python train.py --n_layer=9 --d_model=192 --n_head=3 --n_kv_head=3 --head_dim=64 --d_mlp=768 --vocab_size=4096 --activation="relu" --norm="layernorm" --norm_place="pre" --norm_eps=1e-05 --positions="learned" --qk_norm=false --attn_scale=0.125 --bias="all" --tie_embeddings=true --parallel_block=false --extras=["capped logits"] --init="normal" --init_std_qkv=0.0538 --init_std_o=0.0127 --init_std_up=0.0538 --init_std_down=0.00634 --optimizer="soap_variant" --lr=0.00637 --beta1=0.95 --beta2=0.98 --weight_decay=0.093 --lr_head=0.00888 --grad_clip=0.5 --warmup_steps=200 --schedule="wsd" --decay_fraction=0.782 --decay_shape="linear" --final_lr_fraction=0.1 --batch_tokens=65536 --seq_len=1024 --doc_mask=true --train_tokens=176700000 --steps=2697 --dataset="wikipedia_en"
Each number is 200 + 30 x the weight over its row's rms, rounded and kept within 0 to 999. Layers, rows and columns count from 0. The size before them is the row's rms in percent of the matrix's.

# layer 6 MLP down (transposed), 768x192, rms 0.142, rows 462-498, columns 0-95
101,190,230,239,212,186,190,176,157,216,174,190,194,223,212,232,254,203,179,189,186,170,173,196,214,201,210,227,182,183,209,157,210,166,135,189,221,216,199,204,149,192,220,188,224,175,243,217,273,265,160,178,216,193,190,194,173,147,184,176,180,183,168,216,184,138,222,190,182,263,129,282,282,172,209,214,251,135,139,225,191,214,217,209,147,144,177,168,207,226,213,204,229,206,185,194,224
066,211,213,209,177,190,138,253,223,219,196,216,219,207,187,167,173,192,235,169,208,214,211,178,251,240,224,235,225,202,186,195,210,201,168,158,214,192,156,207,167,203,223,198,199,180,283,194,214,231,198,171,211,191,213,204,213,208,276,231,225,209,162,227,190,171,160,209,190,219,210,156,265,226,174,220,192,200,164,181,171,191,276,282,191,183,206,199,225,202,223,201,184,230,280,185,194
093,174,180,231,187,159,237,197,156,194,209,215,151,190,206,182,222,192,187,191,187,229,195,244,232,236,229,169,220,227,200,212,238,189,213,204,252,253,206,229,207,207,151,186,253,232,162,182,188,197,208,207,257,266,177,202,149,229,235,242,172,239,219,207,206,200,226,169,184,218,226,176,250,192,172,235,266,238,192,199,223,194,229,162,172,190,215,190,273,232,219,229,203,136,200,203,239
107,158,168,172,225,172,159,164,245,195,217,165,196,195,219,235,220,250,178,228,203,197,199,231,244,232,166,206,228,224,210,216,245,203,216,174,253,196,192,237,232,215,172,244,238,217,215,192,233,186,184,222,174,152,188,182,238,207,155,179,225,192,205,204,227,192,160,205,197,228,237,290,159,150,231,222,200,199,263,185,134,194,211,187,198,212,233,220,236,227,236,180,212,153,227,169,159
111,235,150,158,250,220,177,248,225,203,183,207,224,178,202,230,221,196,179,220,215,193,222,226,267,231,203,191,215,213,179,186,178,243,228,141,222,223,210,168,229,199,194,189,135,192,231,186,217,172,190,206,136,180,211,181,232,190,197,199,157,158,182,232,175,206,219,192,154,221,200,176,238,205,138,157,201,212,214,249,101,176,203,228,205,230,224,251,207,200,234,233,222,192,147,188,176
104,206,187,216,181,234,182,185,221,170,206,217,232,188,162,219,210,180,150,114,202,126,233,178,190,166,222,247,230,194,213,187,232,228,156,192,182,189,269,170,205,186,259,141,246,166,243,215,221,233,242,165,212,186,211,242,202,184,191,153,193,160,187,207,183,227,168,173,144,164,244,173,189,190,214,217,193,189,220,184,187,275,272,187,174,243,215,179,215,171,202,204,165,191,148,213,252
120,242,166,193,204,187,171,136,213,210,181,223,214,181,182,192,175,201,200,185,199,212,161,178,176,224,130,230,181,238,215,174,188,192,159,204,172,206,265,162,187,158,177,180,172,203,205,181,161,175,199,145,257,258,282,225,215,172,251,206,187,258,160,249,178,196,225,150,219,211,178,214,194,212,232,206,208,196,172,188,228,210,204,247,201,183,192,217,200,211,190,191,197,163,167,155,133
096,186,222,154,197,233,210,229,213,172,183,174,179,193,235,158,230,195,193,206,232,189,205,183,197,168,226,214,226,227,217,163,163,179,195,162,222,243,223,198,236,148,188,170,179,161,174,214,152,215,198,108,182,180,224,212,203,198,193,197,230,236,280,205,188,215,205,179,155,189,208,219,246,197,233,177,196,167,215,183,279,205,154,235,217,148,228,184,176,198,161,200,201,143,185,201,195
096,223,225,173,205,196,177,204,166,239,212,117,211,231,160,164,140,192,212,238,207,233,186,203,206,264,205,203,196,197,213,193,193,171,229,221,215,225,175,186,172,203,202,229,190,238,193,188,161,210,240,200,175,208,229,213,180,181,178,159,240,211,226,149,179,196,142,213,194,239,160,219,164,161,190,174,214,270,192,104,194,179,219,193,200,166,193,185,142,227,222,217,229,165,179,244,244
085,200,248,171,147,233,248,188,123,256,235,184,189,183,185,216,200,257,220,278,185,171,191,192,201,301,173,182,229,230,173,166,192,259,175,188,191,201,196,193,235,234,162,198,169,179,169,226,228,160,205,199,215,207,178,219,205,195,208,178,213,187,227,152,187,243,217,238,175,247,226,195,248,211,186,212,237,205,219,206,205,190,181,204,210,162,176,193,116,214,214,198,177,230,204,166,160
105,143,248,213,237,228,236,238,140,225,180,202,261,225,159,134,203,195,191,181,205,249,150,216,195,245,184,161,177,171,178,138,254,178,160,210,180,131,215,185,262,215,166,224,215,207,176,224,207,223,207,242,195,189,125,205,160,179,196,170,266,218,178,219,182,238,230,206,221,207,192,239,166,169,215,160,162,216,199,212,169,203,226,186,163,215,194,180,203,183,229,228,209,166,270,195,177
106,158,178,227,225,164,240,194,142,130,226,241,233,142,180,190,252,251,228,189,136,212,171,227,229,146,172,172,232,172,254,201,230,146,185,225,195,233,225,201,213,264,176,195,174,188,182,206,201,178,213,196,189,219,210,230,175,170,185,242,217,189,230,243,187,197,203,243,144,174,216,233,162,209,217,229,203,178,184,197,195,170,185,222,163,223,201,169,175,197,202,185,185,220,182,136,210
105,195,242,180,248,158,244,213,238,180,153,169,223,221,228,180,184,161,238,167,163,205,179,221,211,206,208,213,156,176,213,236,199,197,230,175,227,215,187,175,222,175,217,196,219,185,175,177,239,176,193,223,241,220,147,165,145,170,183,212,207,171,207,227,189,156,249,275,167,213,207,120,206,190,147,162,211,198,179,176,243,220,189,238,193,209,143,226,233,184,255,222,244,171,174,198,149
101,200,253,174,179,208,225,184,169,191,196,226,187,193,190,167,196,221,259,251,223,191,255,204,231,181,261,205,239,223,209,213,204,188,244,167,159,205,162,165,237,165,164,223,200,211,99,238,195,244,164,238,240,262,212,187,215,197,187,202,153,175,186,206,178,180,174,237,183,165,221,186,221,234,198,157,180,161,180,242,185,141,228,183,221,239,162,183,197,209,234,264,203,181,177,189,193
100,205,228,209,207,145,224,224,233,205,158,226,234,198,192,192,192,204,192,165,202,173,213,159,184,177,223,236,191,198,289,219,255,222,198,219,253,184,153,232,200,220,202,222,190,163,158,180,205,191,213,233,156,219,160,183,215,191,215,272,233,184,204,164,195,187,189,215,192,206,201,216,247,191,203,213,129,193,179,232,248,207,222,162,245,176,111,173,212,179,196,196,173,221,146,238,204
108,226,230,190,191,173,200,132,185,207,163,206,216,209,211,138,210,194,205,214,215,230,176,167,210,224,216,168,223,248,195,172,224,212,212,229,184,251,230,198,238,203,206,219,178,203,179,212,173,174,219,230,200,176,213,178,181,151,256,154,211,190,204,202,171,188,180,152,173,207,189,154,231,290,183,175,229,157,226,196,192,174,164,208,290,149,218,182,196,197,220,194,220,247,172,207,197
112,230,162,207,216,185,163,176,205,184,207,237,214,198,225,205,246,184,160,205,189,184,179,213,229,145,166,239,188,216,225,132,211,223,169,144,244,220,227,193,185,212,181,241,224,194,194,219,233,210,191,182,229,191,193,155,135,191,222,196,202,174,202,175,176,189,178,247,153,168,248,159,191,250,225,198,216,189,259,195,189,257,205,200,232,129,215,186,177,143,186,148,224,224,242,209,212
105,212,199,224,199,149,220,137,165,201,209,214,193,248,222,185,219,142,175,180,162,172,236,211,220,227,261,229,202,193,217,176,208,192,202,220,159,156,166,211,167,195,247,173,248,232,207,228,168,243,217,216,222,184,228,155,217,202,161,137,222,221,182,219,229,177,207,168,198,209,205,203,234,228,153,206,206,232,198,220,174,196,197,187,208,181,185,248,199,202,235,231,220,191,212,191,179
087,196,137,248,187,130,192,224,178,232,189,218,196,227,176,202,197,179,208,238,216,105,152,205,228,124,158,188,178,164,223,199,175,215,204,238,172,176,189,196,176,261,190,184,203,184,205,165,236,180,180,208,210,234,183,176,296,179,206,242,215,216,222,187,174,189,229,243,249,223,211,231,131,185,159,190,169,184,166,253,157,184,189,154,170,172,229,203,244,238,185,197,209,190,249,208,237
117,189,228,222,210,220,102,190,201,206,190,203,167,246,193,205,225,216,168,152,216,250,162,250,163,163,171,229,228,241,206,155,189,206,177,242,191,284,162,195,152,129,148,237,196,183,229,192,201,177,198,177,198,245,201,210,248,256,224,228,187,193,189,179,201,212,149,201,151,204,237,206,236,173,216,161,173,202,184,220,184,190,188,190,210,232,184,150,193,178,195,200,224,200,168,205,237
110,237,205,194,197,278,213,204,285,179,191,196,197,188,194,213,232,228,241,151,176,226,235,157,224,208,199,231,184,146,203,130,188,226,232,170,174,264,233,165,197,238,184,260,152,197,202,237,191,154,202,199,234,204,195,187,248,214,183,146,210,225,181,198,221,131,201,199,222,208,200,175,213,219,161,184,167,156,178,153,162,172,196,171,214,168,197,209,215,273,179,204,207,206,183,203,202
076,177,172,187,182,266,195,207,187,207,189,263,208,152,187,203,201,238,217,203,200,168,173,164,139,225,206,224,214,199,179,138,169,191,193,187,216,186,182,187,196,213,148,204,233,228,206,199,212,191,181,246,187,165,244,232,207,169,196,193,163,256,196,240,136,198,202,135,254,181,218,209,127,258,214,178,235,190,244,218,216,153,185,224,186,247,197,176,227,220,171,237,201,162,199,190,218
104,186,168,242,172,288,215,191,201,208,222,227,183,161,209,218,160,227,171,216,203,211,195,179,214,199,185,162,234,177,230,189,206,199,171,233,199,212,199,198,216,202,166,268,168,223,178,206,162,225,218,230,245,159,181,262,168,243,221,197,206,170,166,179,203,180,171,211,206,224,212,216,222,217,216,260,215,230,206,218,199,202,228,219,208,188,155,194,198,216,185,199,186,224,209,191,224
079,205,180,191,224,214,167,165,174,267,113,157,165,212,192,199,174,205,170,204,187,202,233,254,192,164,210,210,162,210,224,237,180,207,192,219,225,178,179,238,216,230,236,209,182,190,214,222,240,208,177,248,219,171,213,179,189,242,175,197,263,211,214,214,231,225,233,234,200,183,211,199,205,169,196,178,225,208,165,230,228,204,189,216,214,177,146,166,222,210,246,190,255,230,135,205,154
094,264,220,210,204,183,189,225,226,224,237,211,238,254,177,211,162,219,135,239,173,221,268,222,217,228,189,236,184,187,216,226,226,233,202,256,242,200,171,198,123,166,226,231,208,219,282,195,246,214,196,163,187,227,204,187,199,222,217,113,161,221,209,192,225,225,205,210,191,198,163,205,220,196,180,243,226,216,258,175,207,154,154,141,250,180,170,236,201,191,180,194,242,160,188,161,190
074,207,161,150,242,201,168,236,198,184,178,196,252,218,197,200,194,233,208,214,150,231,217,203,200,231,214,157,192,200,206,218,201,136,167,207,235,140,201,193,206,165,199,190,204,240,232,197,172,216,164,184,243,212,200,234,242,222,167,214,236,184,275,256,154,172,226,205,172,269,168,169,172,178,193,224,192,217,244,191,179,152,221,163,257,204,167,235,132,193,230,184,162,207,179,221,145
109,164,147,195,158,184,207,211,194,224,214,228,182,228,248,171,195,163,231,144,245,238,206,196,180,220,202,138,166,183,198,248,166,227,166,178,168,199,197,205,170,152,177,241,175,206,149,245,251,208,198,189,205,205,201,240,235,125,238,198,182,178,178,193,207,175,132,198,247,211,229,222,183,221,252,194,202,207,251,262,230,253,193,182,214,235,257,210,205,193,204,131,178,203,180,212,162
112,233,176,249,202,179,141,193,221,226,231,221,240,225,223,212,190,189,235,192,163,214,173,199,227,129,212,203,163,221,206,235,207,180,205,205,160,220,243,179,241,178,189,209,183,191,197,244,250,219,245,150,216,200,174,208,244,241,219,133,200,179,174,250,173,167,226,200,221,228,242,210,167,202,241,189,188,170,191,182,136,205,232,215,217,198,201,233,198,270,200,208,174,211,227,151,205
089,168,143,181,179,199,184,162,220,129,150,171,177,188,194,223,147,239,196,218,234,188,211,196,220,218,189,144,255,263,183,207,257,197,181,211,194,197,193,232,156,198,267,201,173,197,166,226,240,172,181,250,172,228,240,228,161,219,202,188,199,235,212,220,208,192,211,220,190,293,171,216,259,172,161,172,177,225,173,173,179,190,221,181,157,179,208,211,210,217,218,213,223,247,244,192,206
108,205,209,230,243,161,190,198,126,210,182,205,214,254,244,195,200,171,217,180,202,212,219,219,166,212,200,205,180,168,139,226,188,193,205,234,229,158,215,197,244,194,225,221,231,158,161,246,210,194,167,203,160,148,164,250,203,219,190,253,263,230,193,163,178,199,222,245,227,235,245,243,171,233,202,136,208,218,210,187,188,214,187,213,177,166,165,225,179,225,178,186,217,203,208,192,200
108,207,155,222,152,155,273,169,186,150,176,182,154,262,200,185,192,232,205,150,147,187,207,141,192,215,147,222,198,223,227,225,222,203,182,209,177,251,173,182,165,184,188,237,188,200,236,192,215,194,172,174,185,173,183,243,207,213,257,200,197,221,264,241,185,231,169,203,226,172,214,243,170,204,213,211,205,193,207,229,232,203,240,213,165,225,219,217,267,156,198,155,191,178,286,199,192
086,207,213,146,243,191,199,196,191,212,219,210,173,215,196,184,204,181,203,146,243,161,180,191,208,288,133,221,166,221,237,196,199,196,212,255,175,211,142,184,177,239,170,192,217,169,149,234,237,212,231,138,210,219,182,204,207,177,233,163,235,187,179,130,189,157,174,221,178,182,222,194,158,171,226,197,201,249,236,149,206,272,192,192,280,254,203,210,212,154,170,259,205,181,154,173,215
109,182,196,227,229,185,199,185,210,191,154,199,254,186,171,210,180,253,237,214,257,165,193,199,214,134,201,165,173,165,221,220,250,266,180,190,251,200,168,189,173,183,184,201,153,196,163,140,177,169,240,191,176,221,175,208,183,146,166,224,168,170,194,234,232,244,183,207,145,180,188,193,188,194,246,214,214,235,155,201,184,180,225,180,176,217,213,180,229,181,195,221,185,182,165,175,194
110,175,150,223,234,131,204,184,212,192,193,196,176,198,259,189,181,259,188,255,269,187,192,212,163,191,225,145,248,220,191,207,160,212,236,230,222,191,225,225,172,219,237,191,245,223,191,177,202,193,188,211,166,162,197,208,215,168,219,170,238,139,193,212,197,155,234,201,159,165,195,225,174,135,220,195,248,188,198,194,228,193,211,178,200,191,206,190,146,211,202,208,193,150,257,175,226
079,194,257,209,203,200,157,181,238,212,185,197,199,259,202,209,236,179,215,205,182,205,183,182,200,172,195,201,232,207,143,205,221,192,191,223,176,192,174,214,217,200,127,199,206,206,215,162,189,201,211,200,224,202,157,186,236,211,218,247,204,246,186,200,190,208,197,248,217,226,140,241,200,204,162,224,140,190,137,189,179,248,186,254,237,184,179,179,265,289,202,181,202,206,153,256,219
107,214,225,167,203,270,228,170,204,209,185,181,164,165,206,204,154,212,236,194,223,245,249,233,198,169,162,167,200,203,243,158,187,185,157,171,178,245,230,203,173,126,226,211,175,232,145,229,231,229,189,200,202,152,191,207,209,232,200,178,166,226,160,238,209,186,205,204,195,190,203,219,212,162,231,204,179,247,138,193,215,178,151,216,194,167,156,227,185,170,207,146,189,221,198,227,202
119,195,182,192,199,155,230,186,186,191,190,191,182,228,159,208,208,192,226,265,229,189,193,255,184,154,200,240,196,195,163,172,191,237,196,221,181,229,216,197,229,192,241,256,188,133,205,207,218,162,185,176,173,240,205,232,208,210,215,154,181,188,163,213,164,196,204,182,268,191,180,241,222,116,185,247,214,209,195,193,128,134,223,183,174,220,231,207,195,175,130,243,189,216,192,209,255
# layer 6 MLP up, 768x192, rms 0.145, rows 463-498, columns 0-95
091,173,219,201,204,246,215,239,186,144,245,191,204,191,159,239,209,223,192,146,162,172,222,233,178,186,135,147,157,225,239,176,129,178,214,259,186,221,191,184,193,199,211,195,211,205,220,189,178,187,181,181,194,203,216,168,175,192,185,161,230,183,172,159,199,185,219,217,218,160,228,187,192,193,224,181,186,176,201,163,179,203,189,182,146,169,172,191,212,201,174,169,222,205,195,207,196
094,199,186,227,189,240,188,252,246,173,218,172,174,226,211,205,238,189,223,208,208,204,141,226,234,183,191,195,179,170,198,180,199,211,181,176,158,186,231,165,170,168,251,292,178,211,216,215,209,130,189,230,212,118,201,213,250,158,180,185,219,175,191,184,208,209,232,165,197,165,144,201,173,229,213,190,210,181,222,187,192,181,157,228,213,176,179,197,177,195,182,197,243,166,193,232,204
102,222,191,244,200,196,190,210,171,174,219,221,193,204,187,201,172,222,206,205,125,258,204,263,201,211,260,150,226,239,145,213,211,179,226,179,185,205,192,144,201,223,164,229,155,219,226,190,189,205,215,247,242,216,179,200,247,192,166,198,231,148,162,222,225,161,194,194,182,180,199,213,207,191,208,157,212,176,231,249,134,166,178,168,265,189,205,193,178,190,206,207,169,194,227,197,170
106,183,212,206,215,188,229,174,210,220,206,179,228,175,211,228,225,175,218,201,161,235,221,243,154,185,192,215,212,190,195,216,141,224,166,240,165,236,209,188,238,208,197,154,202,210,107,195,212,191,200,222,187,183,184,188,197,232,184,149,250,206,221,127,214,145,195,194,273,170,217,199,204,156,229,176,235,203,229,170,197,200,213,178,141,218,218,215,202,177,221,218,240,191,261,199,202
101,211,233,194,191,235,165,188,202,191,168,193,189,184,196,165,239,210,182,198,188,172,231,168,208,233,199,208,207,180,249,218,177,196,160,125,130,208,200,266,239,220,225,208,165,214,242,232,215,250,202,162,280,183,136,170,191,215,235,219,174,151,194,220,176,144,186,223,176,169,197,181,198,161,247,220,190,193,212,186,176,190,200,159,235,217,207,198,171,181,133,222,259,186,215,229,183
103,177,265,217,204,225,204,195,183,163,228,205,196,165,203,197,194,228,154,165,187,188,186,206,208,206,185,236,233,217,231,231,231,165,218,274,188,199,199,185,192,211,244,216,243,179,202,146,142,189,187,226,282,206,212,199,196,216,201,157,170,189,236,245,189,190,232,217,248,200,210,185,198,197,212,225,218,238,191,189,160,178,215,230,224,211,221,190,166,204,214,168,214,188,162,244,192
106,190,220,176,221,172,232,244,181,187,177,228,207,251,219,200,246,168,212,240,214,193,187,126,177,210,182,134,203,259,148,176,198,185,183,229,206,215,204,268,175,229,165,244,188,191,217,161,156,139,212,201,184,211,224,215,186,182,216,192,219,194,171,172,240,169,193,257,214,198,188,238,232,185,234,222,196,147,188,183,212,143,260,186,249,187,185,162,179,229,209,203,165,161,177,184,194
098,165,167,145,173,194,159,149,199,197,172,214,213,157,173,222,209,136,241,226,214,216,196,214,193,250,182,166,259,251,146,164,218,226,213,237,187,141,201,202,134,223,177,232,240,204,206,198,148,176,212,211,215,192,226,257,183,227,181,214,166,177,275,199,189,209,190,198,158,237,198,140,177,159,240,173,210,199,188,228,218,159,176,149,293,175,257,242,191,148,217,214,181,144,172,206,209
088,215,177,170,210,174,254,151,221,195,204,238,188,220,159,194,209,226,177,179,200,233,173,195,242,156,200,187,226,175,222,201,163,194,210,190,192,237,162,231,231,188,172,258,176,150,244,257,227,254,245,198,169,212,251,156,197,211,200,159,183,178,194,189,192,269,177,225,162,159,253,137,169,225,182,175,194,212,221,215,197,201,144,229,187,174,186,186,189,208,175,218,235,242,218,197,205
093,207,223,207,164,199,215,176,161,199,180,211,183,199,171,184,243,130,202,231,208,225,234,195,196,233,207,229,246,199,181,201,268,186,170,175,144,160,240,183,201,175,239,155,188,219,219,196,129,210,214,175,192,226,189,177,183,192,235,201,189,199,205,256,216,221,189,218,197,192,211,162,165,184,239,215,231,218,199,175,149,165,201,240,185,188,213,184,220,205,180,183,213,215,227,198,153
109,237,243,196,246,174,197,133,192,217,150,170,213,214,173,171,186,194,219,194,209,223,179,194,150,176,199,217,221,187,224,237,223,106,206,190,198,215,203,191,201,194,183,203,178,194,163,195,228,161,181,208,170,195,186,218,194,207,208,183,243,217,207,194,190,169,253,201,198,184,198,181,237,218,188,230,185,227,192,287,195,168,205,167,238,185,211,246,176,244,175,184,200,237,145,220,165
096,151,204,216,239,184,210,161,168,200,242,182,215,186,214,192,200,230,130,174,193,178,200,188,218,192,236,207,244,155,201,207,213,127,189,167,164,182,185,206,131,204,218,182,196,170,178,249,200,193,232,168,167,212,205,213,197,130,205,215,198,176,167,160,161,151,212,174,213,160,177,237,231,225,246,223,250,198,197,241,199,168,195,176,231,196,208,177,155,159,146,235,212,200,223,207,177
095,203,238,187,168,224,173,187,188,176,199,231,183,219,171,217,183,242,206,196,147,179,202,176,218,205,233,166,207,164,198,162,229,187,177,213,170,172,196,210,227,182,182,228,203,189,160,208,161,220,183,197,246,127,180,165,185,228,159,243,177,230,216,193,228,194,243,231,146,244,165,226,254,180,200,208,259,221,190,226,177,186,203,155,208,207,131,260,181,159,236,191,216,172,191,187,245
098,198,195,166,192,225,227,235,219,163,171,206,192,163,182,198,249,191,247,198,157,229,168,200,192,154,225,196,212,154,235,194,152,178,208,193,197,191,189,258,242,235,178,247,193,205,140,260,178,164,223,249,217,146,235,176,184,156,147,224,246,199,186,200,208,175,189,196,224,189,182,196,241,230,197,228,186,209,175,139,226,144,192,180,240,194,177,185,195,169,194,246,178,179,138,227,186
098,233,179,132,167,211,233,215,171,192,222,144,193,148,205,242,217,207,149,248,179,214,214,228,184,215,168,213,177,218,169,242,234,187,169,174,180,210,211,204,229,178,154,181,204,220,207,216,241,186,185,114,215,196,221,187,229,203,244,196,172,230,255,227,244,186,213,210,237,208,207,200,234,187,209,172,252,227,171,205,174,184,117,178,172,150,226,142,216,266,255,208,204,218,236,241,193
093,174,189,206,226,201,199,243,204,211,197,191,235,230,175,196,166,185,225,156,162,199,170,229,174,163,182,232,211,216,210,143,217,164,207,176,207,197,195,247,190,157,198,243,179,232,161,220,233,213,230,161,156,170,183,194,212,143,116,172,216,156,239,189,161,183,205,234,194,192,191,226,184,193,198,234,231,197,236,240,217,215,179,203,232,212,218,189,239,191,178,126,136,259,156,244,175
103,239,201,218,191,145,204,161,184,237,122,243,192,196,207,259,154,187,240,250,201,208,213,216,202,176,220,161,220,195,241,167,275,193,190,287,200,197,202,171,163,172,177,180,209,224,191,220,156,183,284,194,191,199,189,171,206,173,216,207,194,179,214,203,200,228,217,229,170,238,269,226,198,229,164,241,189,207,218,233,156,212,192,169,169,171,219,172,198,221,217,243,162,235,208,183,224
095,196,150,173,245,217,195,150,182,246,201,224,228,216,216,195,170,233,185,159,162,156,176,149,165,215,180,149,119,163,180,177,184,225,234,216,195,158,226,180,260,226,220,178,198,259,176,172,211,152,182,175,202,176,180,204,218,203,217,215,201,236,206,181,170,252,229,174,194,216,206,200,177,240,196,188,178,218,191,193,202,223,247,204,261,180,209,256,190,195,201,177,237,233,205,210,178
100,214,209,197,140,225,210,195,211,227,161,202,213,219,186,145,246,205,161,240,213,211,225,247,159,192,220,239,194,203,162,191,210,179,158,196,179,158,229,224,186,217,223,185,177,196,184,223,202,187,233,190,188,131,116,286,224,201,229,168,180,294,213,182,189,201,228,221,207,230,239,199,220,172,246,166,164,185,173,177,178,224,183,214,229,235,186,173,222,251,181,181,181,204,165,192,166
094,197,224,250,191,189,212,213,236,234,196,194,198,206,207,195,201,239,228,158,226,171,230,152,254,231,210,264,196,205,181,203,214,121,236,181,121,210,181,164,185,199,180,204,226,182,207,202,207,164,192,187,191,179,223,180,164,171,241,222,166,195,149,233,211,195,179,224,221,208,177,187,226,226,233,195,222,164,201,208,236,215,200,253,228,201,236,180,182,189,220,206,183,185,237,207,165
100,206,160,174,164,180,157,160,224,213,198,207,197,221,196,184,194,172,197,228,142,242,211,189,243,208,226,170,231,163,191,196,211,186,191,199,183,208,219,186,264,224,249,192,249,208,259,212,179,227,201,196,186,250,220,179,193,261,185,178,265,227,111,199,166,219,208,195,269,200,229,216,180,210,279,254,187,167,201,154,212,175,186,170,163,187,180,237,194,177,263,186,243,193,198,179,239
097,182,168,261,215,264,216,148,190,197,167,225,257,180,205,185,225,204,212,197,150,189,250,188,191,213,144,158,198,207,175,197,232,172,168,219,182,198,199,158,222,238,195,189,189,193,193,232,179,199,262,210,203,197,210,188,197,234,222,166,173,205,242,151,203,243,259,181,223,201,192,200,160,164,211,145,219,177,183,227,201,186,227,228,213,258,180,224,186,203,190,116,195,233,167,162,174
105,157,184,176,174,250,199,227,212,180,139,235,179,156,206,257,244,199,202,225,212,210,208,174,224,192,172,194,226,193,196,173,202,266,252,164,151,199,175,194,173,186,187,139,188,232,206,219,158,198,201,190,236,163,162,183,196,223,237,148,174,165,184,185,160,165,189,234,190,199,180,181,166,197,230,162,175,187,174,133,217,199,150,198,161,210,226,178,233,189,180,163,138,151,202,168,182
097,242,190,246,207,256,214,137,172,190,148,186,214,168,180,206,218,233,213,233,243,202,226,181,164,183,198,224,219,218,165,251,190,202,177,242,238,175,228,211,138,235,183,217,253,148,265,178,202,188,243,179,178,182,230,182,213,229,161,161,174,191,172,220,192,202,231,189,212,262,130,200,247,261,223,205,257,194,162,183,171,192,177,219,205,242,202,213,163,252,171,269,187,203,179,168,222
096,263,131,170,219,182,203,169,173,205,191,182,194,192,149,180,153,176,223,199,149,193,219,184,176,178,187,170,210,190,226,216,216,213,178,190,218,151,210,207,184,174,191,222,194,222,246,231,152,172,155,255,181,198,175,182,176,209,201,250,204,229,193,255,186,226,258,207,153,207,193,220,215,195,208,235,157,208,195,245,166,173,184,146,229,203,243,199,200,227,160,188,139,174,148,226,148
101,156,192,244,178,189,177,229,223,158,228,184,186,220,233,177,225,177,170,227,190,306,187,175,217,221,177,161,199,211,181,216,139,183,191,175,203,205,149,221,195,197,157,228,163,207,246,171,212,179,252,211,253,249,237,211,199,131,150,194,214,227,188,207,247,236,170,199,232,189,246,185,176,257,188,200,198,239,227,193,176,231,151,185,217,226,175,212,185,207,203,161,229,215,193,204,143
097,263,203,215,229,198,169,224,197,209,183,206,183,155,218,214,231,241,210,225,194,165,182,161,194,164,156,219,190,195,207,245,249,197,222,205,183,178,214,176,267,221,223,192,231,174,243,269,182,129,262,233,210,199,184,176,171,191,170,147,162,195,192,251,196,212,198,195,203,221,181,197,227,277,180,191,153,193,200,171,213,228,176,189,180,206,247,234,166,196,188,179,190,189,173,151,184
097,207,224,165,251,185,191,178,230,166,216,206,209,230,206,177,219,138,181,145,190,155,208,205,178,205,199,175,177,195,239,178,173,198,208,212,232,242,169,205,215,201,150,197,175,185,270,212,221,178,196,184,184,202,186,197,180,176,185,191,227,224,180,159,236,199,191,215,183,180,197,211,199,195,206,254,249,177,185,250,210,187,197,189,196,187,175,198,170,206,213,146,217,235,206,190,202
102,184,203,195,229,160,217,185,163,202,225,151,276,197,120,200,200,206,250,187,214,179,218,155,179,163,195,190,224,250,125,231,265,210,146,151,213,203,176,218,236,176,230,240,232,187,195,219,248,151,174,205,177,239,165,239,189,210,248,231,216,178,191,214,210,209,223,213,218,191,210,216,203,186,242,165,217,158,234,189,183,207,196,235,252,200,203,188,228,172,182,229,234,219,186,199,153
100,155,197,209,180,220,184,197,183,179,210,198,218,170,137,249,145,245,178,164,238,185,171,174,258,220,239,187,233,181,270,225,203,227,229,173,221,202,183,207,185,186,208,167,171,187,168,206,141,216,212,225,186,160,183,247,297,158,194,206,191,241,215,171,213,218,219,200,168,182,211,182,210,223,241,210,158,234,264,213,231,206,204,192,261,218,176,162,151,200,238,206,235,242,223,218,226
101,175,246,179,247,183,166,184,213,221,168,194,183,219,178,211,183,100,230,163,241,218,241,242,192,195,241,232,222,177,209,186,216,235,211,223,121,159,160,183,158,194,217,187,179,205,213,178,175,163,164,184,227,171,190,257,207,215,228,179,245,207,181,247,251,192,197,217,193,172,162,228,215,180,235,273,166,255,184,236,216,216,176,241,221,199,170,206,180,181,183,203,238,172,200,227,179
106,167,234,142,224,226,221,206,203,201,132,187,189,177,205,234,234,201,197,173,187,225,216,224,158,200,132,154,250,186,173,202,168,172,249,215,216,206,211,213,231,191,198,204,170,190,196,180,200,238,203,229,203,220,188,191,194,246,175,173,202,134,204,199,179,153,207,236,250,210,229,204,195,202,214,218,200,220,193,172,164,209,184,150,227,166,168,138,185,174,195,178,188,237,171,153,183
100,215,243,225,243,234,114,188,282,193,173,223,182,224,175,185,161,224,265,224,227,155,210,213,206,173,200,244,200,230,188,168,273,223,200,266,164,212,177,196,154,196,183,190,160,176,241,182,249,211,208,209,191,198,191,224,204,193,200,213,189,172,225,142,204,219,184,182,227,236,248,129,209,159,213,223,177,236,200,186,144,175,171,256,220,173,200,182,181,178,234,224,174,189,187,167,224
098,207,169,204,192,173,183,174,135,247,197,129,214,186,151,190,223,207,187,231,183,212,164,236,154,215,193,202,153,215,203,170,194,189,225,180,203,218,249,224,202,229,213,193,175,149,160,230,234,164,221,190,179,181,217,221,231,197,110,198,207,186,206,177,187,167,140,214,208,180,138,211,150,230,205,173,185,247,189,166,193,159,185,191,202,247,145,186,214,162,221,176,163,198,165,188,164
106,220,213,159,158,206,244,220,163,197,267,168,193,248,170,181,215,202,178,188,231,180,221,194,249,175,177,217,275,237,184,228,161,219,184,154,196,187,200,193,240,261,146,201,257,202,224,244,160,222,213,219,193,162,166,193,252,190,189,194,231,209,175,208,209,150,243,229,198,198,142,208,184,208,152,151,179,175,195,207,225,198,201,213,172,221,186,173,149,149,180,240,184,155,224,241,252
103,225,213,226,165,179,195,221,172,213,218,203,216,138,179,183,212,149,236,243,191,245,166,177,198,188,214,159,210,193,203,236,191,205,202,201,194,230,212,197,187,191,168,174,150,206,198,204,138,232,211,222,210,174,212,138,232,167,193,186,249,232,170,194,167,215,210,188,267,201,190,151,225,160,198,172,216,272,243,265,231,228,236,208,159,201,175,180,171,195,218,223,198,206,187,188,147